{"head_dim": 64, "vocab_size": 1024, "norm_place": "pre", "norm_eps": 1e-05, "init": "orth", "beta2": 0.99, "schedule": "wsd", "final_lr_fraction": 0.0, "train_tokens": 80340000}
Each number is 500 + 25 x the weight over its row's rms, rounded and kept within 0 to 999. Layers, rows and columns count from 0. Numbers have three digits each. The size before them is the row's rms in percent of the matrix's.

# layer 5 attention query, 128x128, rms 0.0648, rows 122-127, columns 0-63
124:496521476501500518504516522493526483477526555494507515453529519491513480457519525489481484488501466508522511472474531482463523534521471479491489484488499472512539474557451511495487505515489488
135:463532495540537515540469495519484491499518521551457498499448483472504488492469478489524493522495513491496497523537510484460495494511493492524506486483524485498495497512505503472487489495495497
130:491443478486413516526538471478535536494488499503521516513480488508517483502485464504471504535518544530538497475494492511506488526536495482541525530551514513517445505490477517513512503528492521
102:489523492496484503499518514537486520444508478469508499503507458502505542484524449500492508527503543462449523477517461489474506531564508479477483464512496509515498528505501487468543494506517544
139:529485474494459553539509486503527525529479488501486513480530482503494529496506532481513501519487516497490535485537500510448495503509497510448497476474498526541494512535450534475512488455510514
129:505498505529489480485523506515490477482512489478496520504533462498554476512524541528475504467531517474470427549470530464511473495524506499475508520528467504498496481478511508504453450473514472
# layer 5 attention key, 128x128, rms 0.0632, rows 122-127, columns 0-63
123:483523493498485472535535542497466525458514516487496468497512497526509513445489550496482507487497456515531529446503489501444527519507498523516498479464478500502518514568536567462522537470500513
133:452466503516487499471475513467518476482496516486514498522489502483543515481483470483523502507490478470510505535470500527511487492506554501515518494486502503478463484503552506497516461480500537
131:538467475488421517505522492474517537518483527495494528467508528500498499504496494524462510526510514541542521516489480526460457525537483499482489476501488532530509513481504512509451496484477522
097:490486474484503530521490504492485475533512508474476479538492504502502507472494486525534479503481512511488520501503502486476478546509517497436563495531521503523536498536471474458523470469488523
141:517490530467441482485527539465520511468526500531497509505514504480461518504491522507528526488507505483479519469488500495521559515515460471483516496492503463479524488518508476500524518484482520
130:482540515506510539529502479548432513493529506490491494555499484472491463495475517559501520490472515477497487467507479472514523503521480543506529513509519532497483523532537472495494488497477479
# layer 5 attention value, 128x128, rms 0.0523, rows 64-127, columns 0-63
101:467482479477496501515513519485506516466532455537498444491515538498501493540479485516433483508515510534473497491524520502517501494504469469472474459506479516493521500481516512493496519498504523
106:516505498503527511499497506472502504496485512531528543502483525508510479487502489480455491500518495493499506506531518474527528502466560504470460503501544496497510481494480517512545502485492506
101:496475511535464510487507475516499530493516551514503491532535482505516544463510471527494441516522531469485491516489498502465514499447510512490475469488497472484474501508499498472486488470506535
105:506491506482548531496521491476477495543507519487547526482474504530508464537472510521495472514516461490528435516557497524534508495542538501470517496495464505517506503507542488485476491481503513
110:434499506497492499466532496551459491510498438559475465495482462495512504496425504507474512483512495486498482540524521491542491503520483512488526486496474542517519495497502479452498498528452510
099:493529540474538481520548475503512473501435494459447475497503498512513453521521476500502519511495497476463500574498453482489488496461484511519493529522530504511466506500503476471494529523518500
102:547528527486476484518528485508497544544473502467482537451491535507504487451495509535471459541523504471524470525571471526491490509503465485471498511494482489477498507504495520503505507472477521
097:475547467500487465506464497533477497499484469496518444482490512508513496502503508503515510454486495498516486458455498480533468509487560505531451474461494483501481493535499502471477483452497481
097:486541465487494522527488473472496481499493545493527460479478431507490525531539514512510481507487488470559468481483497547501520528564456483515514528498457513494490457485502515497475491508513508
098:497505470504516507494461499522501437525515429527484512502472464513533474527494481507498460515489522513494525535489512475494514490541452546482533491480471459493487513508521506459524562479495511
098:475508495501526522506529487499545487485462524490460458488498483490504470505538502482460526478522546484511475476507514520478522501488498486473524436533432507498527500497480511494525530532498478
093:514538512475522504543459527495495473481474515478514492511483478498535438478530496494461477461539538530510467509514513480541501497505522520464465530501490481481491462466509496514508537505492499
093:532466509488525535454486539481511489512513522498491538495502474508484544523480529542539512512449502540547492501494558496469519494484482484508476489469522463494472523495535498515533472499524522
107:468525536469565517502484517494481488535481517501464501502515493482488509495523514552504510519509520469422483494520462513478497501475506499501506473493539504516495513585503481475477495489521469
105:472518492512483510502502480486482526524484491518529474513556493509510471473521506503522497532508470511551485493578495495498480508515543497491493518532478489473488503493488461513507536469467438
101:495495514515491439481494519495478513499533527530481490480450485499523488464476490521465498525503471523530512498536495500551500466529527498482515520499474522497496487461491528501509500496500464
095:494522554480483493495542505497477492520499477507545532496524471515519491511466481490481464480474431552488468486505492521461526520552474511509510531505508526482499478482531538507527472517500514
098:561509480486460491497505529504523497480507509541486471514488442482503506513515522487492438530483503511499499515474463496452504508507522512532520492464509482474507491526501463488481470474511514
110:511483503499518507508477536521523507476472492464478542520520514503541457474575511501492489491474496478550532523514494478507512491540477508545540489475524486505502465488490530507499483507499457
112:468540442502540508490533505529520485533504470551497495473480496488495474461488495475548440524482473483555485471493458503481488494516514486460529477499473501513498476520512464504536520473495472
101:490475522504526499525529462490470531521529529557538483501514460540492512509478502517478501505525492495511521502502530535506468524457470498537530497489492480475496499479524546496486527482464458
106:496458511485548464522524525477536493512483490500499528494527490496501487444498484539503460482514520520537529508480498505425486490455488458481490485478538492523450461546501510515526466470499540
102:503470503511487562518515517498514501525520466544513496471529513501498476479489512483491500538551456468483538489490517478505544508479496497470490534473516461482446503521513500478480531483496474
099:491542506554456517502505479516521497438526521508518505500507548498503443520460503535497547527510525537505471491529522486494499495508497484468488516476562469485477453555484488530496517506495469
096:529498466527463516493492479511493518491465495482459516489512512489495452474478513541534524519545538528524480496483519507472520482500499512522523425509518489503478485465484498494504508478495481
095:526538486490484499518473508490508469524499524503535487465538488492523527527491500534480506516529494526515521498469468492505537499522500513520498460504507497481480491512516551512487497474473489
086:531480500496473485532511462514472492490520516480431509509504550497524486520538503499481488501539515482505465516509477515519534527497469513532499532508503476496503467512500472454489479527506480
100:489479513536545528514508462505514455489464497548465495492538483508507446472542492503541469460472490472483508483440495482457515491479486499468522513523497477528505478534474517476519503498534507
096:498526474501471478490539516491489532485531490519502550477535485475486523515481494545539543522497537444496516502517482500480467501474555522480527527480525498521531510505513457523506508478508538
101:502525444536473522502514471473518510488536452483442517494488532513491463475458514467554489487516507555497466457507496505498542502479462549536486483497518490516478486498493500518514508484515499
097:470458470500517485485490494496517508541526542481508501497532488513489497510544464529524452526535482483520530502484531483507533478518513531491505477498517475539487482489498473485502539496506476
100:425494514500461484499505499453480447508518559507521509529519511490524497515502509492472507480524500504498476494474517509498464501461495537493491510493475483501475502480516501516458456528524533
096:549521575511483472506484544522498482510457507523482499504511461499489461445499508485510458466528494489489507501491487507536513511508476484475500433512480533498496530515481509504523509491498504
100:493523495546514493509503502525495473483475474468536533477550484493534512486526484475483486582500512494500461527498520501474493496503469512509499474485483481479495491497505487490504559505480502
099:497496555505478510485512477504519534513531480461441536542503495466510499460533500478483495511508517525532564494509501471447506510517482488519486512487483491522506487561513478498474478501497502
101:473512482559529504470551498517487465527533543502454532497487516483500501508503464503501535439504486484463502526534467464479447501454501484486496531518516488510541501537479466493497479458507467
104:473486475516505473515490506514499468459530469493511538481525518504506534504531517461508539510490473460421567508523488481469504511509496529524494502522545458546532471547509507518481526491491478
103:463516491518488491517523509502481483506539494449476463517486538479484493486496499518520493502547486464503470512483505464516519514495452503474471525470478479515478504528486497517495507503501587
095:496502524487502522504542535500516514508498502471510497486454496498510532490489512496511473498532478536468465529525509549502506498472477465479516512468490500491568519455506539493484485502480500
106:468471461483494520470514497537532500471454522516519534499523512508498473476532515535529508515501513510529531496500479503483491511425534496498507511482516497487478535512498465497474502473475536
107:441498502487473479477524498490480469504478515510503487518466550484525496503452487509458483502502452465470531502504497505556517495566507522499507509487452514530504510486520545463494483479526475
098:459444494499519490489479457487464459527495528478501520521479479499486546474495457548529470533507457507459499540507501506536524495520509463517517505533476481509478568482491501491475527497480510
099:507487524503526546512522484524506527477520495494453473515546486504536542481583500485509472499510480537494482471520490525487491510505479556536513524509506494506494483508512479518438486471486509
106:451526479488484527531483497504526492486487500552478508463465506520491497498530517541471486504479537493446463479541491513527458486521503494526510450512478525512456539448490539485544490494479517
095:524523516493512533517497483491510503535531550504532525460477539471495501463454441500512588512511507509496445501489505488494524499501521523474505464513514514494518506469513515544494519501492522
107:419502479484497543511494557514489450529501529485521504497523493502468535504499467488535540472484523492468515532516515465486500516485443487484486478497540496510498487507529460526485515484505502
109:465454483477514539500526501521470529520488524447478468479492493482501552493499498500525497485495450478483519504485557503480501489445471497475498500477505487506505504493514477515493506485481522
100:500504480467485474488516495459503562495493500498565478505493490518529497488456487498507543492453515544500496468478508560509500490565517528546468491533489541476472506479500524526495466537466490
104:561520502524467469506506494454490530517489513496523434533485520517525514503469486488513521445523492485529494505515475537507534515465470523496500512543506534477503512495508555492486509518539489
105:507481540492483544499515549484513459507519494515486530491497491492503573531487541472494516492493483524509488499463478476535492496521555486473472498483456506506494510494521507506505532483489541
107:485448468519473521518493503512536545505488481542534467488503504502499504538538501525544530523458498496495502479444525503516483506534466516508522463478490485483494525486500461555523503491505462
102:464546488481471469512498511477478507549521476494445525504486495484467448511499510544494482486495486519468540485513525513517490504558512473516531492546484496490540523512459487474482474527483438
103:454503512480446506519475467523520502505488476478492529525557487546518497532485510503457489524527505475512479524446553522528525493522523525525521504520509485527511524480487451476560453471498491
100:476485504519469502490470478546547494488502421467452479466519478500508503473502523502473495458571533482472555514500490528517497497525519457530504469515514488481506508491495489525490496509469499
101:542497529489512472482489496495501534415485462515528498520511501511527516512467484533480481490504519521537465509521510498510538484503510503508477501501414500492488529468480522512497506515535511
095:515518482482492493505518472481493494497522456457489495529467509477482583509433496500522479520526517519527539469473470550483506464505501495483474513528505512505471511513499497505528493517505512
102:529482535498496516516521489487478523453510527475477452505475548514485545533416507514515528450505477513487511497484514552475490499532486468471527509444493511489512543511529512509499518474524523
102:428476548548441504489499493499507540537510511475503491506480481473537485483472503459467498526497481522415499519480476516531498503495519493481477497506535505510467490514480447499523505509513466
101:447480522486499511468528524487505526528510484486500481483480510503457525554489527477511507456524533535471497475450528534552511511502523477524516480482507509511485500487514493505488530533507452
099:509461484523465505486479527497462509504535499510489519507484488530525541504508476503446447453544477551506487514465519484539509489478474482480519473489467487492496516462515504476528489505499491
092:463510494478464498520499509514491483496523457546478485528488529489503475461483518505442472482520491509543461540489489494540542480549495504474513453485465509520479510487498496542498504514532506
100:488507551509485506475468428481447497521527509449546456472461519480482521522514495493455509494505542511540482519466505505506521519501503474526513511460519494492514496496500493460490505499465523
104:543455508514497527457533500481486493527528531505548477507506467471510531542543502521496486496488493494471479485469479475518490508541491467519529515563511512510485497475516549456484501487514458
102:517511508492491503507432521495526488525516514501466532511479473474489465508488544467444516505547481503517499513489491490532519510498509500462497516484510481500464495489488484459535492508520530
# layer 5 attention output (transposed), 128x128, rms 0.0688, rows 64-127, columns 0-63
093:513532526508541483493497511488505506496513529488540506468557457451467521472502499505509485484449485515513518495492485516543485472497539483550544493511538504495485503471529533487508484475492486
099:482488476526466489471507468480484500480524482568524505507556513458552457446518493490474488508506475490472469438474512531495462486523471488508542504502535499523484515504510487482474489522501502
099:479479506521532511477457497492524477489492504457499527492561508519495498472469470508499513445572459460505458495483505479512541502496473476509496543494564542535513530498492506478515514528456533
107:479539508554503468489467487447532506468471483540473500498483504465528496494490530495491452495463531466528497460473542514470483510463465512484484482546492497494528537496513522486502493472501523
107:521491493519521491500504539502547495497490479477535463546542561468508494487533495487486505507489533478500484441531484487477486490508487496506500514501464460503472502497489496502508448493544489
097:548498521532490516497483519521463483460547507446511480555546502516481538492515459459521475485512495506491489544507514522442551507533503513500482473511453492481503507533492498473475498540481489
102:484530521527533486492477494500481523492513489546480483525531475451512495507457477494519440494523480491519569443450517486516474506469537539521522469512530505507548494479511497508512527538465522
098:568479511523529525479554505515508498525539449476486501504505504499455487497525495497498478528530510491524483480508514452563522521511489484444554506519482512493518486500508495482526499491447521
098:508480494497477465493498525538499476504461506492515511484440528437476532486495506516532511506554509488504469521540487514485516471497520524460475469527513496486520503496486511500513516503537529
097:511526517469470441514512432478495464497452542534535509499509516474453470486480527484458476477490515486496490457478503524515507502489499472527529503521498514541495542488505531511462515506510505
097:534522497499473513496513554561509519484493541480534464480508496476495489544506514515482517525484539498483503441501472496449519482535504510537481549495542510558460492495494488487489453447497481
092:549461467488491490502512477549538531512478455527557470490558495530499485478492541469538510491504505484522493505535474480471520511528490506537493441521544501522523494518450449468495517471471498
094:468525515536486504522533447487468530492478509537468537504459485497518533531467522505502542481522482513475500522446481484523466524531497475516497511540480524527497496519545519492501491489481467
106:521516473556494532504515494501497496447463500503513533502497511536487558498457505487483470492489494481511527535447500485511514517566507541472496523485530482524497510473486497515481497493480502
106:471495523488523519469489470464560508494529515510510477470522514480501473444500474532509485498529483469537529441559506542495517509484469504502506508494489513485527461499488512475498518483526501
095:518473483526478471516469459507518532494497435513556520487507469522508492533534506466475494510503533509523499481509482490489456491510462492505492499486536491546528518536537475467499467453509508
093:486509459528499482514514493470470503527506510537494459472455519479496513505541514468516437490541500519498547501475492510488484470498484493554531485537481498488507524486481490495456541527544529
098:489482495503476504514520504536509421511494494508495494470467480521448448519489456498477543478508504442446514471486523470504546496517485548493526500506523491539534519494512504503463507559480507
108:507482475476500503528516461517512463545491475447508515497477532546499483486492511529479516484500495547482481478504532468445483502543508504507492522459478483514504523536497482488484469488520482
114:523455529492497516490516467498499489503509480546490528518516497474488464505507501497484463502481515483477496464490488533493495510503527539487517516476508496516515512500469536512457482496503519
101:484541500554469513466505489447523491493507505497481521507495509491458468554502482515543472510518454488533534487540515522528512476464510508468468458523539533498495482467497492514477509523526557
109:479496507507481518446484462549483499523506469562468503500503492485528498490481536480513543445475463504490520557451503500508519504497497524494500494516506497537510504514497506473502513510449510
104:479499505506500469465488476471512535445502496526495522523536490527492502425475499513536547431525491472505537445470470522525485481477525486500517517533525525491484465483510461491488496518499514
097:495482499506509492508536521489516526471468487554504499498513461474501509480536492470513515454472487495495553430491466493526486474481491495459506473491497506523503525524526490475548506518498476
101:464483529486560503470509523528516518483488490465498505529487487516498561532497517498488538501513521496484472422483523465473509506512492503466477553487533510530488503560555539472494526532491479
096:563506516504532517467506470508505529482456456557511517510494507496469559474513470494531510496500508502431479478494505490555470483515474506504498504542554486476551497473492448480497546494503520
086:468485513485539453513461521482520474469490480482541509488461481527502529483492465508500468479475500517479502545526518463445513515513544476519540513466527501448483534534470510496503496503508484
099:540530486479488475491503522554477468490492524471465539496471506488494517470481534469490534486485540530513464509465451541506561506502487473530487544487487532523448512523456493508492519506478500
091:532499516479496498485510488498512521502481502536477474524536486499533530547499447492478467504500464516515488513489456496543520501491470541455485496519451443477504513483476493497496510536499503
098:485493554469540460513483534466498559473505563515505504514430460477505525487510461484514509518516485515519448475502501509515504494493505526487594528496488508515487509546493458471452483543493495
094:550508529481499509538466494488530490504524526510512520512535538520497532481499474493444489493473484506514441557493470509464492512499507461498479533517508518492514531523484514483474465507481492
100:483504477546485477514492485531502492559504474473491509520483483469494532495518518504514492518529464467551528475538481542526498514478491485499490538482541523457485517504483549504514493465494506
093:489500465508543471474497512487490512497523475473481523496486521498507480517489507509507525491490519474502496512493491511502482499549512533545487486462529552538510492475486507513457473496494505
096:503488516461470508464509453479509477506457470459526499529516491503532509447517522542533500452557553485515492438498492503504531474488494538491514542472514521496530505475510550471478482505567492
097:480497479510506479499511543509557505517503524480498463484493459526504441471466534532493576490471449500484502531440485489482543496510486525506524527490498493492510527519505483518515483550531534
103:508512510517497501508513493502483496452485475538486500534485518485498509476512519459537482527462495497504471504456511505492501519489517518488510509484524510452482511496475507505542503536481547
100:497515485485487539530521476507498452481475513542518488516503493521481515473502485587450493504483569498517482541441531471489521481488506487464506530471490474496475505480500456466478502498531500
107:488488523513481480487493476523497505523493516496484505538518498481519570463512482500530487466503534472488485537502495517480499486464531505490557484528522500485526543519451473508503502561463516
098:484516499553506480493488524492508506497510482515483475467555521475495479573483513467498447479510531461527496461496498495461489451494512559513479505522536493529453514508536463523511467502499528
103:504535525538512509529495477469468481520503504512475502541483490509498523464474475463451518475478461460518490488441476498520507525513511490520483524475454471518488471472494520499538482520504513
100:498517472540491460502487479524486470515497476521538517514489440459478523454518488519498490520505554503487473495542519541517469483451491469527506498472501452476504517504515489505508466489497523
093:495539489511458525484458497441512518514500481473511491507506521489487476496506533452512496524500526501489496576483517522444503528477485532479485475502502466487493490487522527503535482491528489
098:499466497488499506530497516519555500519498482458490493462475530524470506524469474517498508513493514474500514514478471484447508520508483506467524502471479536497532520493458506501515511491504497
098:539488505526477496478506495507522480501523532414527509520517504434507508524504497524533465513491482522467527454521544474506483523493472498474515509484505494526539465508522522478471519486471483
093:481499509508476478496446513481482577475476504501470458503521489532501495555536500492494420516462478514475536528475501541494502510477493484487497504529523498521533498539512489457502511513497530
104:504493486490451465479517472447507553488499527524500471495465531509528506476537522525500462523549484497454481576465520517483523515511515501484515513521519486500508476516505507500513472506492521
103:472508498500507522520503488498507519465547483518506498502493516494510525547483504515533525508512561475520464532466486486461482504460528454509486538534541503493518469492527506474512481536476556
102:474515499531502530493481536487471511574481494520532473455497477482481473525519488452508482541536480506518532481515486520516451501503510463474528483521491461485530491462508483489514512468563468
103:503479513501510479506461483535462518495533519528515487474443502463522511541514503493525546501572498490511526478516544520472481475480517472493466497517569512497500507461513448503504505467489503
102:504503540536502498460511460477487537534467477499495503525516495523474502507471487494507505506462535468479519519511490549523473504492474517507517504484465470476452514471488468476471472523516505
105:457527528491523528494547505424518485534531529484497530447487474510475503502518504535513493510516505506486498444508478468511483524511494453501500520548564515493503478491501515472474489467500501
097:522520458524508499492493528530548527487496514533528499452477505519453514530527477503517496482449513482497486505447511475475476488525484547507466513457504487474510472508507524519490494472483464
105:474449498512545471433546524524520487493479471505529487492507515508486541473500503560513507488506473492514454532512487444435494495511490490499474489492469544467484484521480599501454517502483498
101:490516534481539514483510510482486509477526538465554530499499529534475447461506483539491506488461524495495478460472523472460484490517511519502500494470459523505466493511469483473505487488522497
095:522458488502522496480459474487483524489502493488525460475496486473495511517508494430499536497496509547512497465496493499493470517490440463555521467538522504531495503491507499506512541483522497
086:492503530517510482465477536550470557537499557557537519498518490466494516501527533471491519522519482519495486503449496487525440484504469522435441461493503461488486539503513523529474484479517486
104:485470518531527514482512524532478543493497506522479521491463457535482503570496493471491491478472510484552542519527468516502494491442543533505483460534524519513479491465500484501503473500471501
101:494494495528520494481527517470513560457524504483513524491526487521508534455518532520552571495508526499513510492499471514505523494510474473458495543428461516491524478528507484470490472501532493
100:490530510496496485515536543458502488482524484474495520522492480499524496497485473511526557536438529512472497505529501519474433497518494506516505474502507456464463491468514480507489483488500520
093:495502507500467480491533472510506561507514473487512481546471515501461544489503503457511532537476472485522503531517513480454462486492501514559517517471514535506463496500520506482470467519500517
088:482455487450491433501504493514501505547509523452541501512504499468484474501525505534485519471463493506500528481553528534469457499494511536534518526477528474512513532525475518526490488524500499
104:558491523497509477499500531456535513489523524468518524491525505507501495507501476506504424456485487483478511554537464489450510499503503484483489512505481540471484509509526493518547500527493501
100:505539492526493470532478520486478472496495535503493522469472491534444493433506496523547545516516512517467518535516510535467517529490491472502438488488505502480477493481510491494498509518472472
098:501501495533524495508506468486500468529505494501547533516492490501530514470500492501497456467466491506490505474556469503554481489554474496508517533470498514484498505529498503548502486471477456
# layer 5 MLP up, 512x128, rms 0.0989, rows 0-36, columns 0-63
096:530469542479487518530478499515552530475499555502498500487492543485455520472525482486475493461500492471537451496488469495499511493450517479548484505502496522493564537502488491485510454495466460
098:501498486499525505482488524486505538511515512519493548495508462495451490510552549514487483443513528529529508514491564527517497494491477513523514487479469479476501500498494502467519469530456487
104:513467536528529502551503503487517512497454498493460528529475561456446512512475468473524494462501498491479456529467497486509545448441520498494509508450498531507532517474502494454494491505508495
099:489486526564523525483521496486499465500442497512508526521503522474527482513439489503500533496509456476488508511520501496499515479469503509482497548513506482429527495505534437531512488510526506
101:505532522497505518496486516492583494495515522494510465562498501482471469513469520450506519472504503542520498518497495495492536492492479486511497500449485498478517482527509548512497478507475541
104:486485486559498508470523482479478490491456493492484475500517502464497494518518525500504474499501473478492502525510537481495507486495519522480516570517559507470558492480527476509501535500514518
110:491498510533513540466487515489492437468510523532466469494497495496514492532474518491554473484489506511476486537501519478472520493540463494526515485492488475473491460528522483548499510515477522
098:502515518471520520527525482490492476490476532464500547509513533489494528482528501489540480459483520466490515511519473486528481482487522530506516468515515515475533516529525513479547475492501426
090:519499480482496484466471485506520467536510463483480514521517486494506491509501541495507490479524507594498490544507572486483517484490459507526530529517532477498524489494512505512522518490501474
106:523509474509484539524507475472531539502475527489525511566489484505522466502512495531494455509501489525520534490513500501470482503511506504520497543523492515481526509519499496535519484522451481
101:522469491503483537479497522451513471529488549521497510508512517433485490486511504542508528451485481515488475527497514516518505476479467528510526475464521484491470505516521531517516469512496503
098:522487495552515502537482478499539529468487499488516524477471539437484491509498456497483521507554504522503493505503494484498510470535492457485523453501515512491536540541526473470520497497510459
101:509479490514516504503528512482505443521518494507424479531466489495493486486466499520521511522488537487459503513492490456489492472501479536478547524483477469498503504516524496520528532512454514
096:511514504516492494544491512497482495523505496503503511533488509474525483475467477526529490491489473492478493523485531463501490468492506568474501529523536515486512496535523492523461439486454462
110:491503501481497533477513515505529508493501513476475493504492535457522488543509528476526520495504513514509428501477517482519519475537508509513466542501470498497510488515518522530479495523472514
092:519472467531478502530499539498526504518451476464527496548460493502475465506541532486519458514475504526494463479498511497545502475489488529513506542514504493501480478512516417488496484521441478
098:518505520528496538570517482478500526490479505504494508489512519506464514464535501507479476428524486520496487455499506497530524494498509537500496488474466483491514502541495499550536467567491481
090:512431542526507509514450541451520491540501453497494502538455530453482518510465483504493485471470487544492532498462524510509515467470484487450505530501529460507534471492515509498494536500506476
090:490476567526494527535550466497513498498511508551511498521518478465480486457512497490506462475476455477450513473486487528463481511477490514466499502497495467500520514564500511487518494493494514
094:522456505472517507492500513441495479500508512498464507549511477477484510492521469502516513489510477490526515476533494484534500458510485537517505465518539493467529512519498471501510502480473497
097:517462504504506463488536485512474503529490500540491515483484501511473508501495533494537521467488524519459505483501506435515527491481487558500534465474468461505479526524524545479535501528517507
103:456443519492476547548494504524487508490495514517472458494478490496477510492462536515502486526506489525526499522491527521479560475511543478531518503494458472496500511534510500494520549489485489
106:503510533546515512526527521448519475531496486509442496516493495459456486504503489476481456463508503500456461527519490492502493471498488505501526534474518495510475501509509480545527521522506516
101:531490477511530523517450489489557500576542544491479426476500558512459476484519510537493498499548481550498434493526488508522529461507534472505484485475476485508470487499502522468513479514476467
104:474470539520484485517533462483493476489477517547516479495449446475474494483463530548546496514530521441506482527483511492489534481503507494489550464489511466469511495514525497522550488504451519
114:482484496541529478515477471518487480503492497487513527528490520465495527470505513513508496507446490517515513489498490490481496486472478489448550529481457490456529474522516505499539497499487533
094:493486542495519506532515532508489520484474484521492496557505482525471533516539503486525483479494529468489467507485504521523505479506507508493506559483499506482485502489519466476485518506427530
094:461470496541549498502487514454492493483464486507496537508511481439513505510493476509512536497428473486482443505495544509505486472455508494481513551495499497498514507528524453502509506493499510
103:452471516515535519515477448490582500526483485532512508505463492468518521463470495481503482474464510480522528499474513511458517492521496509467512494504502500519538437514518495494518513478499493
098:503518516518531496502495507456529534504541494506492539465519514469414495478520494515486490450512489460492486510518565491490497476493494476504496493503510460488494515544528509539485525499493474
101:518471503491476523502469486495499508454468475511465499522526523488473481518497500481480504498506467480533457491517493478523500488483489554516530531498480508473526484511517458496528500545496530
091:527477473534539490548446523520499506534495464484523506478518521511470522511500484438496482509505475555488488528530478505506529477466524505488487528440494476506542503516516505503535492479499466
094:529464505481496495525539505456493512544481531483512526496503555497483449474479480489480501496496513549505477512482474499492481463491481490482497491529493505479493530505506511513501489481489452
106:470474476498523501475541463479501503492491510516462531507525505463492503480477498509487516477508508509493522509481474496473496469471495536532528474488541453487493470515539508526563478541496491
107:511492483520483500513536504496503493490493524491492492478477484490501500481485554518503496458521491483444487508477462487481530504498516470492506468453456462517545504543503527475545520517473521
103:518480437516491487495486515504528517491497543537485532497518486472484500488513521548526532491473541489470505452495469491486490459536443519514500489509484508496500487493505504564505483529491479
104:515488518555538565521485501496495527477474529554526462475476503497481475477488495549533518513472521487493525491476511490504507482542498505460488508481500502462496489542522456496497440531470470
# layer 5 MLP down (transposed), 512x128, rms 0.0851, rows 0-36, columns 0-63
094:491424520487511496488489514507512488559456493494492464526527487490512539499441493510510477541457500525489495527504501515493471538489472489520528475504430538510473512474486513467471482477527511
091:473489501507445517518506464514473480476510503507487480482521456519550520494500457539479529520458484545533514493460470526513535516485512453514499510525498516542496506500495530487441511523507552
103:493532443523489558504491497510503524472539515485520507491450526512458520489529444473534492484530482478533496493505482465482531513479498503488531498491476501513484488518457491484502486493516507
095:491464521501449531502516475526500543517507481470503480447546511500514508524481508504547566487497525480494513526492497507450519514507496516502481508493503536520541452501488495517482545493504445
101:492482474509511514483462451493534494503533533522512472544525485485530529494527501555503529505481514504512474481474534525480529478472464490528483478517508471511549486491476503487448549482480510
115:519509510489532535523522475514523530495496510499513509518506517502490519514549499488500524506489490482570493493527451511453495493498505477504525484448460495528477493486469514495489473507498462
120:471517547458489479515502559461503530529511512489506471497466492508472504529491526481539477454506423504508501505516521523488478485502451492486518506534482523457471474498484524564472532484514470
099:532479506499520518461482532521531511475521530495518508505517514474503513505498508485551510495484535496489469446512518472502475468505458510486538474478488524486495528512481505511474495460477493
091:482506546516503511523529502489487468471486476537513485497509541520492470476511500518546503462527465508481500458478503492470490476523511467509519478484522495495487505474507470497500515497511482
107:504480513518485485484463472558516488497498543514478530504492518486497503485518496519502505490512496422527515512478521516462510465482482513505519500511511485485525488547542475496504509492551480
099:518586452457453476519500448447456498540480500490465541489548470530508469498512479517505481501487496502556545522498533489530456490504537498488485535499480520512514487493486484534457494493519498
097:503492481484506517473506505473530528496476532437520479489495509528487502488512511490451483474500484521481463531496508505532503508483503541494452490531473546508565482503482508484443494527455511
096:468525498492565526482516485527525512508493499500470452509498509459518518520497502478476486512454495476475497517497446433520507482466481464520497535488447503494510495506506517477473522503488483
093:511509504549487500489475491553529516467484486500522536470504469480562467463484473490494512522537515532485515511455510492484476515478532491522479554462499482530478508529465505498506482498526505
110:511537553505490510458498508471480491524516512533465526484517494471491456496495502495513517487495511471515523464511519515501469466496481505505484545493528499480536510524526528534519514493519532
091:486534488491540508530498483504571491519504499438494533518449490503489531472463516531462492506502531512509480504503481494497504505475494500515492564483508506492505449455513502499520495521500475
101:498520489534561497497494500526495484496497511473490479499541505441526528473509506505486551539525508501499445484454483513521455501499476488525498509490497468547431505506484484501497470486567481
095:570519529528496495522477524525465460488488507493506469497507511476526447457506503499502498481527505490460495563488510418443507502550509533482502475482518513519524494524452508509530503468500502
088:513545490478519524468502468527485506485488458517507507480474543477508479550526496521475519493479522532466501490476480521522506498488516509505488521512477486476497522494490533510492493492528520
109:503495478449486520528453506502495480516508482511489503463452493486496517540476526505495485498529523513487497499559499525511457474499472495470466556511529503511488482526472527532529548471533482
101:477530497473568497449487513489498485486439524522500478449481502490502497491531546468500481517488504489507522516496475520522508492528535484508444474491490513483497540504517503479455467540520479
096:491553532459466521493522455538500478489485525476509487508502477491500536503487533471446499466512486522498524531470512491528430473508500492510472487512514476464514492521478499535498435485517533
111:472496477503502505553521462495503492528531470491484504451525484490479445474518509501486526497528468503522476451505491505510521507505493470502506464479509450501535498526499524523580509538516458
099:538467472565492495531523505544478470505521455525498504519531507460493541520500471457490502524506540472448514514471501517499520508488501513496488490496539524573516491468482501501485534532477505
115:474531481493545467532476497481510498542489472512486489471509449462503524512518508521542487501516484479493478469502547502505451520523527520475506523534469464490515479522535514506526528461526488
123:529506493466487511411498485549494533500485532507485522480460477499510521517491502545535496535444482472485552474500461530470485462508466506523522533501510447518481459540532501520490499474486504
096:490464491515501494500447514549476524524532475491536507539458517480499578532479497507510516507498489543537517458508509469501471514484462551506519497490515472516462533504528536501462466477474482
096:527543523484507523501494503492494518520525469485508530482475549471470492534433482512538508484451497480520467505506526516522488482483525511485472542478499517489480455487524519510510493507475508
098:532518487505485453487469495458487514501488523506498495523501496511507434469516498518481477515518470481488506547517487488497528494560532444498492498512499524510488536507488504532447492535470488
081:473481458498507529494506496523489485542492468483491486496521501495490544556509506494498527520499501473526481529468456498543503528525545529499517475548474510477460477461513504492483506475481475
103:498459500493527493500530551482498468488490482503536462552522507542478471547493483520463470522526514465464450509511516478469473512513506529499480525485542469524508489522503504524546465501481487
087:474523503439493519444534529514485459475517500535463503494491491425520534497508521471527472495459515456454541490490491484508496490548490539513509506529540522489494527512466522524533528508484534
094:509569546487497477448442522556516501470496488487490484508503470499517511512498534484500492538489501448497497512514521515496484509501478512507454493493489530483560523499487522542519483496445502
113:458538494510514450528503492443523524495509506531532495483520509510480460526478493492471463497500507479535553453526499535494539490545501497523489483504484464507468513494501501489494504511501500
102:502498510512521505494459485522510477462480478518474533525547500413497481483484501463494509537453543487518473489531495491484504540508441513553524510535517488570505488508448513488495496511519488
104:450518464462483526483484479494529437491521475508545534514518510495474518510486505535520458464523481516468476506538515524472538490509502491510536509487490463480532474497539478508492521468490511
103:492534477504506528465516484483476500485464488514541516515491497522500504477471523469506455509473474485483506466510461553466488499495514488503483508503518552495439511480545501477461479457507509